config = dict(
    num_attention_heads=5,
    num_key_value_heads=5,
    head_dim=64,
    positions='rope',
    attn_scale=0.175,
    bias='none',
    tie_word_embeddings=False,
    init_std_down=0.00518,
    beta2=0.95,
    weight_decay=0.31,
    warmup_steps=260,
    final_lr_fraction=0.0,
    max_seq_len=256,
    doc_mask=True,
)
Each number is 128 + 32 x the weight over its row's rms, rounded and kept within 0 to 255. Layers, rows and columns count from 0. Numbers have three digits each. The size before them is the row's rms in percent of the matrix's.

# q: layer 8 attention query, 320x224, rms 0.092, rows 0-59, columns 112-223
# k: layer 8 attention key, 320x224, rms 0.0891, rows 0-59, columns 112-223
q0 088:154175196159159120176146129104102124160148048101124117167109098141094088129167121058167086096173098106126163112211094149073153121129140099151124087180082178137149073117149123089133079094067149160108134156098121118167137144175142118107089098139127102129122110090127148171109124142115022120130106163078157145093219138108167164095108145170
k0 103:154115188220160091121113096151133152168085137146130086127128085158108120144135097112137133103156149085134040131116142142139120140144178112138090144107135115147173090177109081104161044136117112132158129176096152123124131116150166166079106131140148107130099151106130160136145126130126167107144139066072118095132129227169182068139104124113
q1 101:071130092052120149088095124136156086053154174118154165109096156062096115157145172150080160121133156123127183162083166158116131094145116145127168146147145117143097157073111113175121204124143128176137142093090117170112129138140128104133145135140128155058165158151117151098156097147124156141091125116183129094177139022107069118099181130136
k1 097:125079171142156163178181180159120117158113172080120064104134126227164148104102149130128103150121121148133144117227090167108149079159092159164095070139097094156115174187161118120088065148151074099135122108137066054160148090129112087138143146127137170170140147126145109137161136134144111085134166127140137200104148191122140133157125137148
q2 090:053166127122137154160127087047071132093128145151130150191131084095046161157174121114095080162163154109187129093148047154109166105144124123107200138160137137112099092033146141074122081096124145176150130146104118090121124148108209100091100159124104118118135098152131144166107145147123146083088092106126104163159157081169120116120119161139
k2 097:159069155153144086170151136112171126125087086142115063092151099199160118072106088140116097095095081108101087161175116118151128123108181112153077141148129101147133146201151140124165062175161114146131079149118124135210158093155082164126135061143097184194199137121118096159127147172167149109164089097067120127018137222154140117182125159137
q3 108:082122118089087113101160109138079120073158233167187149177143201088112134173146162158091180139154149141160130132077119128085109154118080132113137132123098109175100133093111117150123144101091079127145107118145128125087094149083147158105092086157127120105135093151163118084097131111117134128106152125162162094159133020136103118144125141165
k3 103:098088111161162132169185152162121162115155165076086128105146138138085106109108133176142121100106107182107120173147120140110136117178087094124165091129107127198106147163162203124087102144207142112156158149098101111123169118062118110166196147150145166097127150149146086154121175155092098118086162130159172150157085069150154153100159149109
q4 092:170157146148152131105125164133068117135141120141169159140120106163099115154127113055105073097125151107163160098159109154042137140147181155141174167151156194112129133111118130143161116124065127186156140149089148064120115157089155089085115137151093095064113092149105154172147099142090063117143037104107111127127212139135113172130198129149
k4 115:111106135154163115122136111125135154151028066108072114136150070166132081086150083114173146130153118137101115074123146153155093102127138150171126150197134129072113090155105049138173087132148135143135104125106121079120083166147147154162085095173140164167120129123180147099138115113121096076159109151078175146081138178142199152142108120090
q5 096:087113072086109161047086122134163097095147177153160144106109193055112153126169149128067136151162142144140151199082148149118141123152119179089127183097182092164098184054133151128080206088160118176105133089121108122073134098092133107121158156132082118073140173123144122112123112115132130149120149106172129138146131080086070091080158166143
k5 095:118059108125150140181125164111156143163134155133079166150158098135130151103072138177130163130106114165147107120171170162090176149123073142146168062120123150162127180121135162132052118084172129107081122128142092116144167114085099094168114164090118139128137149146130103114154142190075131123094140144121138088131162109121174147125157087104
q6 097:131126132123154169162167141107117097101099063080017134107152083191141111098112079128185133128092171145098100118082158190136133139111120089130148193117111125104152103182126113103117086141088175057157105124128150139139118130139105105141150146117149176196144132191086166143103075152123164128154075129033180144111149129157168184138115104136
k6 112:155148147128113055113068079098172096135099133112146093132109157134161156165153133147085081107160131068178173141149129124154109135111219127099126160148146130108151088138112084086127069170117143159118120129157126128212174145161095191078168123182107154174152073152174130109106119069132114098087108086120069113110122185134117079125063174174
q7 107:089123134136127159114179147089016195095115197149120136172107139183094161118228106101127134128163056157180155141130124145163125152183098165106143123147153137102068101077102118113147144093103156144161158132115130108085066138099078164109082159126106114079147083103131111139153133148138125111121100167150105129098146104127112090125126120124
k7 092:151143107162114118156120081126119148127100154080091101117152123132115122051080140096179162114111215094052082201134114162145117119158118114156156189203091115123140105144114109142096090134122114121188083154127135165142147177107143144138181102177115130146152092123132119153149122148102180117152138098098157113120115059144134132136039084150
q8 094:102108099128089094105087115176179114101137138148184175137111148078162193152116138137127108122100155143159126170155166178092186151079115173119145148092178109165086174072058141097154176079086110131141147080162161083083168092097095119100179141143086150085079113144138134134144099101102109169141113107164122158142152118127120112113168160104
k8 088:105065098100159179126107241140097131129111131156085122129146125138148118140112130161176166139153126088116118128149169169079155132089089128118116139114129160184084131115132117122108102120195126137080104113181109083118158173087162127171171196168183145084112159167151129072147173133097092110128148192148130142142158126095137145134138104119
q9 081:145076113167096110104104116147240102107178137090107137084156115142157130143119092103088100085164130132101093202116123106203130129113159159142120122198095132153143180110130113142138150114147097131130124171107125110106129123121147092146159148123082158127163218082160122071146122134135182153104156101178152129127109126101063158094172103135
k9 095:082110045156111155137109105135107173074132194159177128125120160080120173096073138152107141159091140110140129114179133135098151131137153132048116163111170100120096161063100152111097152128140106152102139136168115100080136139155075081098187161100130084094160162126097124155079141219115172187181181118143111127169136083127105144137131153140
q10 112:112086117147146103133140161182151125137185080114121131090147131085136132134194121173133136201147112171109104175124164159108176109121092131131124137117103089139057104097143115167133176124137075138130104083153066145116168157097128093135124127133185173111140104152191122098097171142096106152083173121150171209070094105087132158112122176123
k10 108:102167173095131188096089102140158127140114173164141083164149168125104201104071193177096142124160092164105159117164112106096134126138127115106119109078142147129141157086130157123096133096188164151098151138144162138141180114114073155104125140110123117151142133127128115105153132106120146085067166152184074121194122114142131118116123112114
q11 101:133150138144142120148185126125127114128164107125128152075150082120125105135133104123179091163085123074128115158111129145135116092129157097092133055125060151075138135178076156173104091075116126117148125146111130118162106154125156094184106111151132170159115042115082118156139135139136135117161167164075141132117116128130152182101093071094
k11 095:161136128131106113075091123123105110116151112191134134151123121128134118119140158110110069159198172122118139138120104130096105077098171123155111174132107106131111081097111121120127111176197154167147165125132139151087118107117109127111146124198157104117134131133131156106127131117162121095117123111116132173137110132056120098125112165079
q12 101:116107122094034132132175101205160169094144147136109132124175118091141158124156117126089097113152128148113125174121087129121143087157073100074118143122125003104109168047140127102107177131113186152120118087162156124090119103100085162132110168128120156132207107129129140158121111182100113167170141135135108121105111050149123130136155146105
k12 090:107162106113163126129185123089095153084120120154125149084156151148114185110149117124084129115142187104162069154124141104115146181073075168151159143136080152140119149146128149175109102104107146131096213167118128110055131185090117111163156096156086114123155106123083131070161164135129127131130127129158129099128137107114129122182124098124
q13 101:131111109124063110139100129146097109169138144128146138169176147051147112136090190219142123105156098089081166171114127132114109148089113130096145127134099085173141186099158124153129106101165093180143135136153170117162080142145168107129089102145108098072116105115137105118090105093153147062109138149126150182181139123116126125119158181161
k13 095:087119158149107077083147131148165120130130125129200147100128142092167085112161189076084114096144103108181136164196127125066125101156149124147156127101174091190172106116107105094136074085114149164119158088156103175079132137161152140141128167150171129149119137101115104107132127117129100143125133088154210064180122107072107116115111138134
q14 092:111082115101138162070095051176099188149158149145087178154133105181100147195117124107122106140102150082153160094141133155146156128143113100103140147117148157118118111084085151104187149114105177143110142114120160079037065100090112077140149148104123123113143133089066144100173119090132114096222119163142105102150167128085138163156120074093
k14 089:162102124117148110080151126084188113098140123106058135059172124091179125129086092128113121127156214199156131113105131180124155162114132130087126160115161123156150115095097107174081188199111106184079094079123096181126143178180183116152123113134135111065131139146116095097150096145136112112142158112098094155116073102091106152124118143124
q15 092:085078114131102111121142106169136134120126152156130131136164103103187181108156145131089161068143119154131134134110111094222122146127144179156095172163168087159106150098157113124184168120087105139129103101095107115100192212104122150164147164104143109099119132080177183065117128138132198209106149105153148128161113070134051156096141182120
k15 106:106098128100128182115151096160079176128162187168168135128122119105117148147084160141051122129179093112099085124137104134074166148172071145113155163166121120119170161111133182093192139055100164166122180148176111129098103099137069133122129126131143098168173146082165135059120194116136128111141181164149146070165134079165138147125115106139
q16 080:201096143137134118125121098105154157094100115117063117106136078179103065113146128122107072129111113149105125145131058084144088112122144134149126136184104150136115118148144150192135081108142161118163118183077142153139086120128133130154065066122110083171163174097154165208136178157129131062078134118120139097123071098147141090126084120115
k16 089:157212127148141114132161091108102150087131068156126125085082076164103122111142122080137105158107115117128125125119104085164109116200158079123157100148136102083097062117146104107089146187121103107111112092051124150111077120146100159109110083125108111158136129161060135174084122097144141159122153102150119109077103119140139088128098144134
q17 093:151170141169155161183167147101082118143148082127090099146135126138104094067137145182185147130141142148108133103113141119111131171206074078137113138157126163101134081168140159170088088151160137166084115147139097164166100161106159136148112111102222062181142126153125188115123136130151112019161101132075145128140150124135171138147094059142
k17 095:231158181131137126129069155079129081164139129136080095151177181154110102183105150106106125160180145093147207129153093117156082124112122159126117122106036182177145118101131128120126139069116115161135149155105149158177139118131135159078092111071092122145097109090131165139109111112169167130109158169141103165137145140138113097121081097161
q18 100:161128151168132098074065084165139101162156081141086111132166125110094114141133139089209126093155103104111180178132109129149105120125161115115134100156163187159143161165108131168152083107178108150111100148119133177205146163133161163119137102148100178140103103077136133113180175096093156142157090139105123075131126130140172131111137099107
k18 112:163114136119105096118095141113133131152113103144097104112116118071168099108174059082107154155161112145093143078124122167101056117166168102136126166133100083141154113161128081126145110201175112149134133103159091121109129135128101151130151144148166096133120081121152138171088124099163117126162157155066176116086103159109166149148088169095
q19 097:126169129137235112116159117192102137162105133166072138094132141141134130141084131139136100157089105167166142112152093065176092147088072141106125147107130101122122101133146158101121126120116117238093125177111108178146111215175143133129093078105156044084168119087119153151111136161143107111069157094164145153123128133161151101142101087179
k19 090:113112146116075189103134118118143155092155118149126164179044110125056125144148137087129135104153086081147127108121129105108177128230101089142114109111140137124112111102117138118087164064137143087175186129097179115094139075069092132117120096137106169115130097137102155074132107132131118179148151138163138149120136023154124140072163142163
q20 095:160159141163217129200134166069140107124149092165095122111114198120099115105122125138123106177155132125083141107190143129096109137093110086157141138099056182067137115203146183168070071156153115117102130135100110142179127135159230117122121092145134152110106129141179123110114102145117101094121150148109123169095125192129132131123146095136
k20 117:134117133140142140115124111174135102163159062129121104142141148120188095191125074175130128057126150112171152173092145107156116162078169114122116089129085172145173069165104131121145079113170104081121096123124166082130124147097121138131100138152132133162138114150169125148120126089142133147073062136100151120136134145100148099103171103131
q21 084:097109141141165106116110097175093169091092154165158144123159116145126121161141106110133141148121154114173153127097110113135130111127118115093137114067162146154130061107122110179098151100093093163174144095102124143097069138096169102068134098146159119053065123049080095090111142128120113164153125166158145088145085099095140097205160168166
k21 095:098129111132153141075146208152138095067181133156175172121112180127134110103168095113138187119188101130110168110167110150087171142134100125084111125103166138128108168071106144119126140065154158121129119142153076120147082144104144147182110151183192132090101098174131137043148158123127088124149136100144163099204110025107121171061140133088
q22 094:109138137015131118125085071125158139070109135153089151138141212125131136130179105124119135044121087164090099125135106144195129153075154112097085100076107166183151114136151109122118127137126159117136103138151163111104046177176121158134168130155123104117149155069124080146130151172140150091060136057104166174156168155098170170136121129145
k22 103:117154142207162157140100122114104137156147166150103091161134110157086126081100187135122163152119104100171143143127092124123120154194146103150089082172107115170131110134111150127060179124089216126164101120061126162102156085081129110124119105120105096087153107077190084157108110127112135100105166171142089139135128118109094098159072099150
q23 098:104091124107142165043138159110069143096126161157158154123165125180100184115147066085084169138133124133206126142090135127218129063070098202141135141152133153138132081098140097137107152120135102100169122127124152118137162108087159145119118132117169147081158165094125095047114137154132148153138152082152142110124120089108099068157084164122
k23 108:117078102127111119088194165127055142091103145154177158131145121133163140155136141181142193130171127140096092188110096111143127138136087041141111069085097134120090169112127152161155191124162137118184141186133100099115092131091152163123131158126088145089160103140106071114163144137104132098124134135125107147152084053103150163085113121077
q24 102:074175131051140135157168140103151175129139150083107126075106120173078155143140173114071129126162094168129130172138091117103186144109104163086083067111082124136130105088152124137119116104105103074157142142136166090068096098130080125120112143172130130114154132115117082095074071164149180170143116145164138152059099151089222125146121123180
k24 092:084142121160097070124168120177120173105092140143134105139140134133148107116140105070168120100099120128170078159108153131134127143177140157111117217116149101151132125144143150106128144104064152157123131096123147128149110150126127129137109100178088091104138121171080143107147163103130149115155134159109161079182107108133109144160113139157
q25 093:179145065132106128091138147131187115129123105175166111138130053173162188083090130117162171102158125121132132113132187146116127105115062105111182188155144038091154146098171106121163124125097147133090160155134127178105185128129131102193132095123165125133184087151168159115114120100122122167196146150123123125158121140167113123136072158074
k25 093:072097121118137132123174075172103112162170106218106110118125108141107065151131106129124154150149095099168145137181096116167141131177165134120152109149135141142152098157119068088139168158104091123061125163169164112117150137137110122098149113048096157130115153114115139091100118135131112091137119058154076129126130155067135074116129149192
q26 093:111127154151091151146153168126093146117141113159140122156038143118136129048104153209106107139167137120110143079138138195046153172151117113121159133135153108142112058067150152075092167086109069158176191064132151057108137121104147153144093130109116128095106118126161139147080074083166103120157115164137089171136087110139096107111138142092
k26 087:062140114129133102091106179130111116113108156155146111125165149192092157162169165174130123104094124105152096134174140177092144157077110145136140140134129080115129096109085093083126088096125085167143070142166162116151109152140127102163174188159123080082124151119155135085123125178104139137153161100155124075178147158116131147106173117158
q27 102:144154153124086164097095135151166147127092159159117087122128147086141095101152212097074150077121107078097144093143153141110133182196156173139070120122147144156127162065082107110148143150178138138184140123169139033101111139068183138130105157126114166165102121154092096167143121088118166106134093167129104096103168168166111062113105110127
k27 098:160140081150127116132097155098158111193084109096111104124059149091099084189135116114129138108085060146154139084133102190120050126101139104131101171161161098144141114192205128076111135119179109117137112119094118178141136108187141143165123117120123149104098137077173128195107109123115150110108079108110092159107155193117140098127132143087
q28 081:111146082086056137138158139134133100149193133102122135144163129139108139116114147156127172071174117158093112096111202138063145173130075116125075096140141181179113148079137168112119175140120124121078134123142101077096135142095133110107165174089121127127118128153110148129163096144204155094207160125114052135168189120107114165150186109104
k28 095:079062110102096150116103178127119119192138172112130145139166156079160080164093165136135113063151108151123147097167131139066131140128066167098161164146142144168109185130131135154147118078149125153105122150148092124148148127135122082130128184080148109123092125090162147110146130107121118142131145174125146155149155128094115154130165134170
q29 091:090151135119120161118167121140143150151158149119163188122084171065140178174152140133131150132096146117082118131076101177141202168138095113115164121130170097172082171101105107112147183107095138117105130131186137147075130118119103112132179176111133166122101110147114101098089131107120165133154140152149153150159180103102065181137147072133
k29 079:079087114124065118158069151146143145111085177133153122148110114158154158110152162112104146096140053146152109155168113202062157166119155112148150156141107089151141164107125120136132130148091129093147123147172127136153162175155100112139159109202152125095125134092217091077121155108104113140100134121107133088186096124137102164092129082171
q30 088:067186108122165119095135145126134098160110148116145120092103105221122106114140136074101112143055117131134141176145164024123106166132184136191176101125119116088157143132133156148126179136121116132119085121106131143129098120118087127148113127166190090065159155086067139167123126111128135164065135127171104122160109169091114116158125156137
k30 099:124181174099119154121186083148136227069108154143124213204156071054085166133174124140125144137164082129129101136090107128138188092163124104108185093111103070197138153144109120136092140150127130161089117164094154158123128138162108114152156132144099122115117152113122106122148162166122091123118138130124119104158129116162117123129105061154
q31 091:097154104116138120163152123154125087119180130184173178106122148101173146111103126136187130131191149089130132175110123192099150131194168097106099093083117102107081095124127114127154200126102111084112143158152119113121134068078072123081139135158092171139122103178070095108077073145146090207098108155135125107120092118158105107124150123120
k31 109:123169118160143062158090158096175135155129104091110109110098054136161134164111103111108146160143213114128137054159135116107117124096124143111131126116089087101149102143149075129080138160116147078120176066149141089213150116123175155174116143157157151121154129195107160032165170064132102136154147125080162142085160140141103207134139080102
q32 097:134105099116113155131119184133167131159138137059149143117086107119116163079064138165121111089155160140086097148091075130112163096088071116124093162092117140093109154119132115123170112083125093117140141171173131073160156154165118147108120186124171093152125168140138127136134118139139125045128136135104123177179172128137105148140087120211
k32 088:081052140114065167160120164096159226155136137119222122111153144110119162130140186135082220092136108161168115212162150177163163124105103141133121166170145087184099179098139142150183111116081143073148127113096147162071158158123139155159138112156121144094172173111152092071096155118085108135106158099142114105144132129187125079146111105126
q33 095:138177147143144076134151197084147100131073121103155066065126180101157125074149155122078167086145153055207104122084157185165112145134151123130079096143101079075177090161136135107165163121089171130125179067097128129106223118121110127120149192137110141146095162109094105119081088116148140135147124181125138108126051151146097111158164088123
k33 111:161113127140200089180142127132092100173112089105100204096107118084131143218150111153132155118127162158134113105159120095149117158167137130130149149174122146100159082151117126060146096172145129048104103154203126148146087121083144148164166125159118115184121125134199170076132147109109111131170140110114170205119150152148158109117099144095
q34 115:077112114069114128130097070140157131160092174135095093127092141109128094131134119113094127084123096116153128109145161116131114150139065146118131122089193154159101138126151190107089124102152163141141187096098113061131127045122155124041118097073175096123150149099136167163125157078171064137123080109161115110047077165100122093148189194116
k34 101:167100117148128149127175134142147190135200118132081178114087092124124137137153132135130140116097098107074144163128126074124124170175119095111144062115205176127098132159151177127093119109153132132122130063043099081088121102126125147130137211115151087093046150175104130195117143123160146170124235203159097134125098156157130140143152186134
q35 094:179109166156083183084100151121115136139106109058090096160128140106114107166093139151080152094112128118178116106110160084104103125093116172152109124156111196174142160106091180101146108071172115116185120135134098100167102181151159108181105166101126131149101171057120151112133134111101192169148062118170119090124164134073102117146165113151
k35 083:129112153152063142151076202084141183104139136142134159130141184139084123107203115089134082119125078138137100160125126192084120160146132132126132154156124078124122139130107108111164105112088113161145083161133102151120152146154133133136099107183092071129128127088255072166119190099117120131069111135107174152190112128159135091127141107112
q36 105:141154108139146182160146108116095159117120201162153116122079160163132117156118168157135150149159103063151133093121116106166040106074116119149182147168141098100166128148174110121102090146150094141105169095145055154160122090117149188076076100102166138087150087133146134165112093095182145101073085104093050092133055155142070125073144104093
k36 108:117143095033122113158105169171152163126156087071115209108093037085110189145162104111120128149079109132093106114104158074116141117127083093125141080136180131074141159137103147080120160059120086157117132110091153112115118079133113091119117155126118093107095157127070144144092114153113120190097137140127090134116173150125170110151139226143
q37 104:138152143138146124204118150109130119097167119103158089104135178128130123117142072167076134173116117102093141152136209117126110108092136098117119172119126146065098078118156125156106144102115114150153141059135085144159184144120120094129134173090158057146083142122100114110072139114153124119153089087138051150100147143105083149193099127124
k37 107:204074180126156154068083110089096131178114131110144120157162132164144146152086149128081130115115121109147149082175111092164119134095124122122123102105068135089179098157073164114160144125187133101075092136157108142076062109102093136115096136145126094149173158179193160109185117084097087096072126120061188147168133192157176108117136133102
q38 111:099103082163135091031099167144119122127130123163152142119092090152075100107107072101102138105157164102113175128126121181111147110065159101167125164105136178093166104102164092181144122126134144130220154128155137137151154153089142128130152111105142094148146136140162187055174082111114103091190126196133118090143143120138113139143121172163
k38 105:066070150186138126113150174097106087134132136154129131173148109179129154084110106166156186163148169172137173106162110132141128078088088124105088154123181152155079145115118195119191111125119093198124086156129130156101069144124102127097138170109132076161141177143117163184145137174132140124184121123096104166097145095147167086133121155134
q39 110:117127146120167121099130193120099115138195107067114151135186117107100104159136095113160101103117144116115131154133105128057114185141143126120141139154136082100150153156126173146146109103125178197134133116134126218119193152129126160123102104104111138114095080182159144119111104150124118113150105119105174092137112110063142106103165034106
k39 097:113072157121125151136141158158123121147144139102142132115148128133139146104104149115123082133127123124138154043177141133094129203116192122171154127161158114168146117069107091114082101111128058145153155137135090117172097166102112113122128131171162135159125067087169114094164173163053107175166103177121184078136128128159076124137106151090
q40 103:176117130115131095151131106144125175126089160151176170159079098166076093143115112084071090121118146072174157142083137134123148154133186095112103121129113114075152114129090100152137156084106137171135151140108195072124149079138104095040084147146136074152166122087014135139158069099171174103167118118125087068102127115104131178202127142147
k40 106:123164167079173097140160132151191124179129128110128130125102111104234176125094106078199126159133163139065120109157106095121124171133114103129155152198119135141171162123086174106140153146074137151087125129165126098142120137121094124113141161091107196218127146161109138184119114125111094112135116122120138193072125128159154122124146170082
q41 091:075058157111113096166112164138143136049123125148142134103122147165116214079155077182170139097169117118078135080143106123120114177167130102128075123032133097130109108157171093119116151113079143162098137118154070132096161128084138161123153154102098124116118103167111138108119086144156118080129106109053088128109133143154142142172142086102
k41 089:095117091108198156079122135129165099183137119113116088110159154146156162192077125143120107153130121105071173090072181100091129109096159118101140170234100162134116123135190120140135114090142106144155139134114164108161093119128074096150151142098150125110120095158125117117128133097143104140177132230119149129135117200109140126136089160107
q42 101:142186201153126149163132092100129129094088084097166193104081162076152137140137145198140169126138110129087137101083106127192072110172091135049097129134118100149146131111146085126188123121090115122100163153151151202102089126142148155117142142141130158193122125173147107078090150114124145120116098129171220170103152133172141076099150090085
k42 088:111171094168202084148109141080144085125133104075152110108110148118129146131157129172114181124130157089185133105156094122170171142164101084169116120088101118123118115124162128128091119080109116052143185110084060090073097154084133134085186084184089129112106072108107125171135130142175157134167156118104072141137122113146057121108128106180
q43 093:112147144151155129177169155105119112122166122126133143107116166165078127064150146145115165119114069146084164102064138163111104131166131051109187158141104107104136065155202169170154153143179161153087102106075092115084134158085155146206136112139201130103141126205218153128133111100125118139145102114095101182132119093135078151074123062122
k43 096:149092142130135110089110148098080137144110114101152144138125173183086144144134152158134133079149044126144094117161177129144137136099119190174138112113114211138124077118094121054129083103118077183090083093158125188161100140110075099101141140166150128110097055105103139105142124175137134091132103105134191092138129146087137110098148147112
q44 136:113174093109119113125111106142182159137063194150158101082180152041161107114044138124132145090113147118093134115141123193138159093162095090081151148135165156151116168116118165076130118170131123179113163132118084118157151076136134155116111132065159118125144088132106108130135119139117121100150078059183167089141113185152127131154101166142
k44 114:177099065082122157155101044170116171159105120119075118102073030210162110109137095148121114130111146145116120138160158133140175137159140092142148075145099144103162123175202146127109133150120088111135112095163142018048110151145186187148088187111172184100154095133112142158114152131136126123155100095152130143115137174151143163151146134120
q45 104:111085146188131112114078180185071138122121144102099080129224122128131093109113170112143154094139179141166175183135052186119168149036148105159155100144131158127137125107162145166141134179133092092162113115127127100141154191112126098170127151141150075094137181138161056140144100117118168129139162132115167118166161157168136219143124105143
k45 101:120146096126086105107094107140000160089097141127174113142171125142154167125150092149139139111093107121111072154135138151151096109063138139162092170139118105115130206120047151141111126099145172124131063144171124154104150112136076118147120149117144144137157143129199147121178092149092169146135108047118158157152164111073165094139144093115
q46 093:140148125155129137167088127112149142092104098134138100115127149077168158103128142148086158135179114110052156115154134119143114111132151164136067081155124131121126141089168125126082136131125115071188144126161110084119086141148129170157133178107074138122115138133087118124063093122195138136166113137151120184083191116167132125137133104084
k46 089:100137199158169141075161175127146046159136147111161133134156153120100129139120142134097138074101122117134110100107092123131128127119143095128086193120084067142141119183178096127171129077130153115125099133107108201146080111113132167149156078088061132132153163123130098158157121104110171091139101121079089162139084216123117086138153097152
q47 131:201163101123129158169151068118137163093096222181151107135085162127120153151139158142075112127140169109114142054103140187139142158157117048083127115159129156190121120104139116055109099181088113137144128130167140112171138095118158166110129151114149118184098097147103135141107134145141128120106104055181154153140139154178153155086122152141
k47 107:127125123113141054195132113124126121084159070105079174131163124098120108146101105166185158122107161162199147181078093114143082143108121161156191142169104164139172106183126194109112153064092175121110160082109168148131176137154095128150075126139182124141092083135148145118047139097172097141097113165141205099138129154167099109105123115124
q48 106:083158144111158125143129143098138124078114122132103096117096166112105170120118161133064149167098115102109131143121159099160150142138068125059178194091123161153118149099100137152077110089161100132089144112147158118140176117162106103099098176119113145151142111164130093044137106158112173093135091103118131162057162113109201100194097131147
k48 113:172130098131154181101145107108106083130132132144134138125066227134170175155143155164146120127093115115136143151156213158093100145141150097145106137121115186145144075160134175110137120196139166145103101135119131111050066122076144151121144131157158110123151116149135124175173108096139111050086061098130074180144094110139145066130104178097
q49 165:163152084122143127145097065123148138102148131121136155138153097123129127147076148125160105155094165084093130092066177138157098138145119152075143169147145144097128143100082100131142127124112146137135140100154159179177088110141122096109086127111094143176090063164118183128098123128140143095199049066135173097144142153132125139126120124113
k49 115:179165147153119112138088096081176150167153090155100150164119090177145135120145119130114155145133161079161174110138103141115091167143132104133145005172094158137158102124144151113143192158154151058143079099126177063078154075135157132107161165176139146115166087100085145134153086088122170165077120176110106148122144125155132132118115151145
q50 100:126098062162059122091124153173163102115123150187105135164076013079156134117080129135160129117152132131158100144148110140116118139167113124154106182133192142083099125127050112158127158194165173143164135120151112157163089105056146156164098098047154078091148111111131155057156084136141081118149108147086135106167088177141135089093132166128
k50 093:136081115063122204085227149130134175159112090140114144100141087101110080145119154121109160171115122103120113131120115125126152126136102108097211054121122099156118125099131177141139085084172088127103164088087135080136146121191128140143133105089158132127129142115060123145128129112185167095185210134085137073105112122125096158099123175164
q51 106:063107111157136127145115127105120108143095135131092145153162109143108147171115143139199133147109152207137139086082080147072141106137141114157156164207155073167177123115128163098205044130075158095130117170164091071117122076150107139111117072086124152082148094139191128125118142099143139091135135094147184064136153106167111101134140116064
k51 112:132130090119049123120110128114174130102134095057158082111147146067155170115131110106129122098135118096105150128135154106160116172115139184114180143090140177083133128099144045141089183148109065132157123107105147134222115161162091106063175148075127133122099107133115132099110110150116156154143144165138116154134139093121098135087136159154
q52 102:153148110102160132109136139109147169176126157108119110183059110145159096109102113163060142102144138052143165126101097100160118123121114160066079093095143125121111084116106081137129118107151138120180131124082122054092205121141162149037142172098110151152090113165119175182111092067123089135154112113210083132107194121168140101129123119127
k52 104:118145141149139053131107146105132111141129125148125170117082170046100132177144123103134178114133177139211103131150147105131052137159100152158110148140128079118152157147144157083171164168117130077131220148173178180104111119029136138169181132152081128201107159127151133069036172160137149167168110117146118124079155125139124142150127150106
q53 093:113132076155116122171153133164132137126100133123154142134066143081100110163098225105138142111121073065118077154183096176076102124140091078108134098099151137181100196130152173109171094201218067083136177059123188165169154106119130153131125102150113163123123129122169110160065117139166139139102087117200118106116118146188164140085113180111
k53 102:108165152179156114146162107139142143127091097158113130101029087170091219134186111081113159096133121122163115151140170092194150161159150130126125102127124081064156129149132118144141136092114159111113161121152132088076175119123085133095177152149099162200105137175123104101128141111177145195115155156136106132089104136117080089129195116144
q54 109:102220107088146081177140119097159109123133105073098159103112063098147084166127140143161146157039123156130208138076102183114169143138158133060184099119152165125087098122124149075123149108119120130109151166101168114107161159137122120127127145086099100170139133165093156134124095132124169154109113168171205132123116166134099130071146112076
k54 106:162190148095154094160111108154120143151124160153106128131097099143134142158124181114114144134143138102117071122154130150155149168197172078165111071117099106136103162134113081093104077194129150115099135092142108104128058122106134107099171115152096136144110091179072187098154101183179124105168219142138113144099115114117100123096097130163
q55 093:125135076119110123099118137153169119121057141132145134096067143092104185112111165124075126166181173104104091113041163107134098115167140106151102173141109090158165171116111098130152140102135130114173157139143103075177115143135132162063159131139130161174111124149145151103141137088126134105143081147056114115102128112108128109157116129135
k55 094:120101133081190136199093149105136106218137090129141106163144126130104113090126123153137156087039076194092166126125100097089121139092123031105155148097125197165157100134191177162160129135139087190107068145123127141130113176097113177118134113090153143132147119102123142194105141145123101175104061166105136132113139169111142110144154115104
q56 096:184146132182130193101146122190140140137102158106130090114025131103070128137102155124095103145110133107149101107090157130113188137172123093095147114164125163183119138096157111102100124147148044106159163109140120133191066067142197139128149111127154126093126134098135069146097143140113099118112094158186116076102160113140162140154111144131
k56 095:123140117012096076165135113059196137068116091138126177109126142099170173114139122111125117128075090148194120156135106109136142137116160178149141112156120148110171142185103150202117161044077152133123079146085148133042110138134111191167105127142135131157081099137131121104074135078124170166112148167076110094117119114179138135139134157132
q57 107:140081163188144102083106146124093137108140124179127147176112168109124132138168109162167094123104176133169100087065186110102147109109120131181171206159122193192097089121123198119089066128117174121149107132139127164167100138146161138091172127133165074117066174139164149113162136124127061142195100104103147161141166134091132083049135145104
k57 104:120035112153135092083072188090091119093069132139118111126236176142095095162128133153164145142162161202122141127109155190095107103107104158118100125130145207151114099123115090148118111140161139196148118088143074136149151151116119091112123116155136078119087106135104103091079135163114151161098162122146162098154093133162116118114121155099
q58 095:137136152140138102110123166068105110138104111131093046088189153203180124098148089165136146109136159208137088168182129134128108197091124140165082101138111079071139084146137139077147115134151137085091151095073063125127128169134118141168132101121152128115154138170216149142118130142093102124133139089107142099098079133044153150143167104150
k58 092:106126170147074153110079123124026176115151157123105137162152170153091172150117109170155140092140100082077094093087149130135068095085150115106125169103155131094121125179108110134126121076142073094156069185178106130204179153144152131179071144139131076053105136119178153104127122062148114104144154127112123159137135132118162158134115066148
q59 096:091078149107055080148081159127105135119128072112116091133151142109104160148154130122127100112120094084113103189155109168086130152121088181126147106112145121117106166114163194129071160153172163151185198102153062101093130097101143101094090094153136061110123133108158106174126083153113136123113080136088146084074101116091132118098134145102
k59 092:119079131124097099135137131167081198122129129165123108106115161119204146159139128108128073137092091169044119148076183123110133151111206072085151101098110108123142132149210109154158100085152148110118132170143130084140125120105077134128106171134132116103108145131142101213139163092110138140165156155088106153123098181126138121181170122154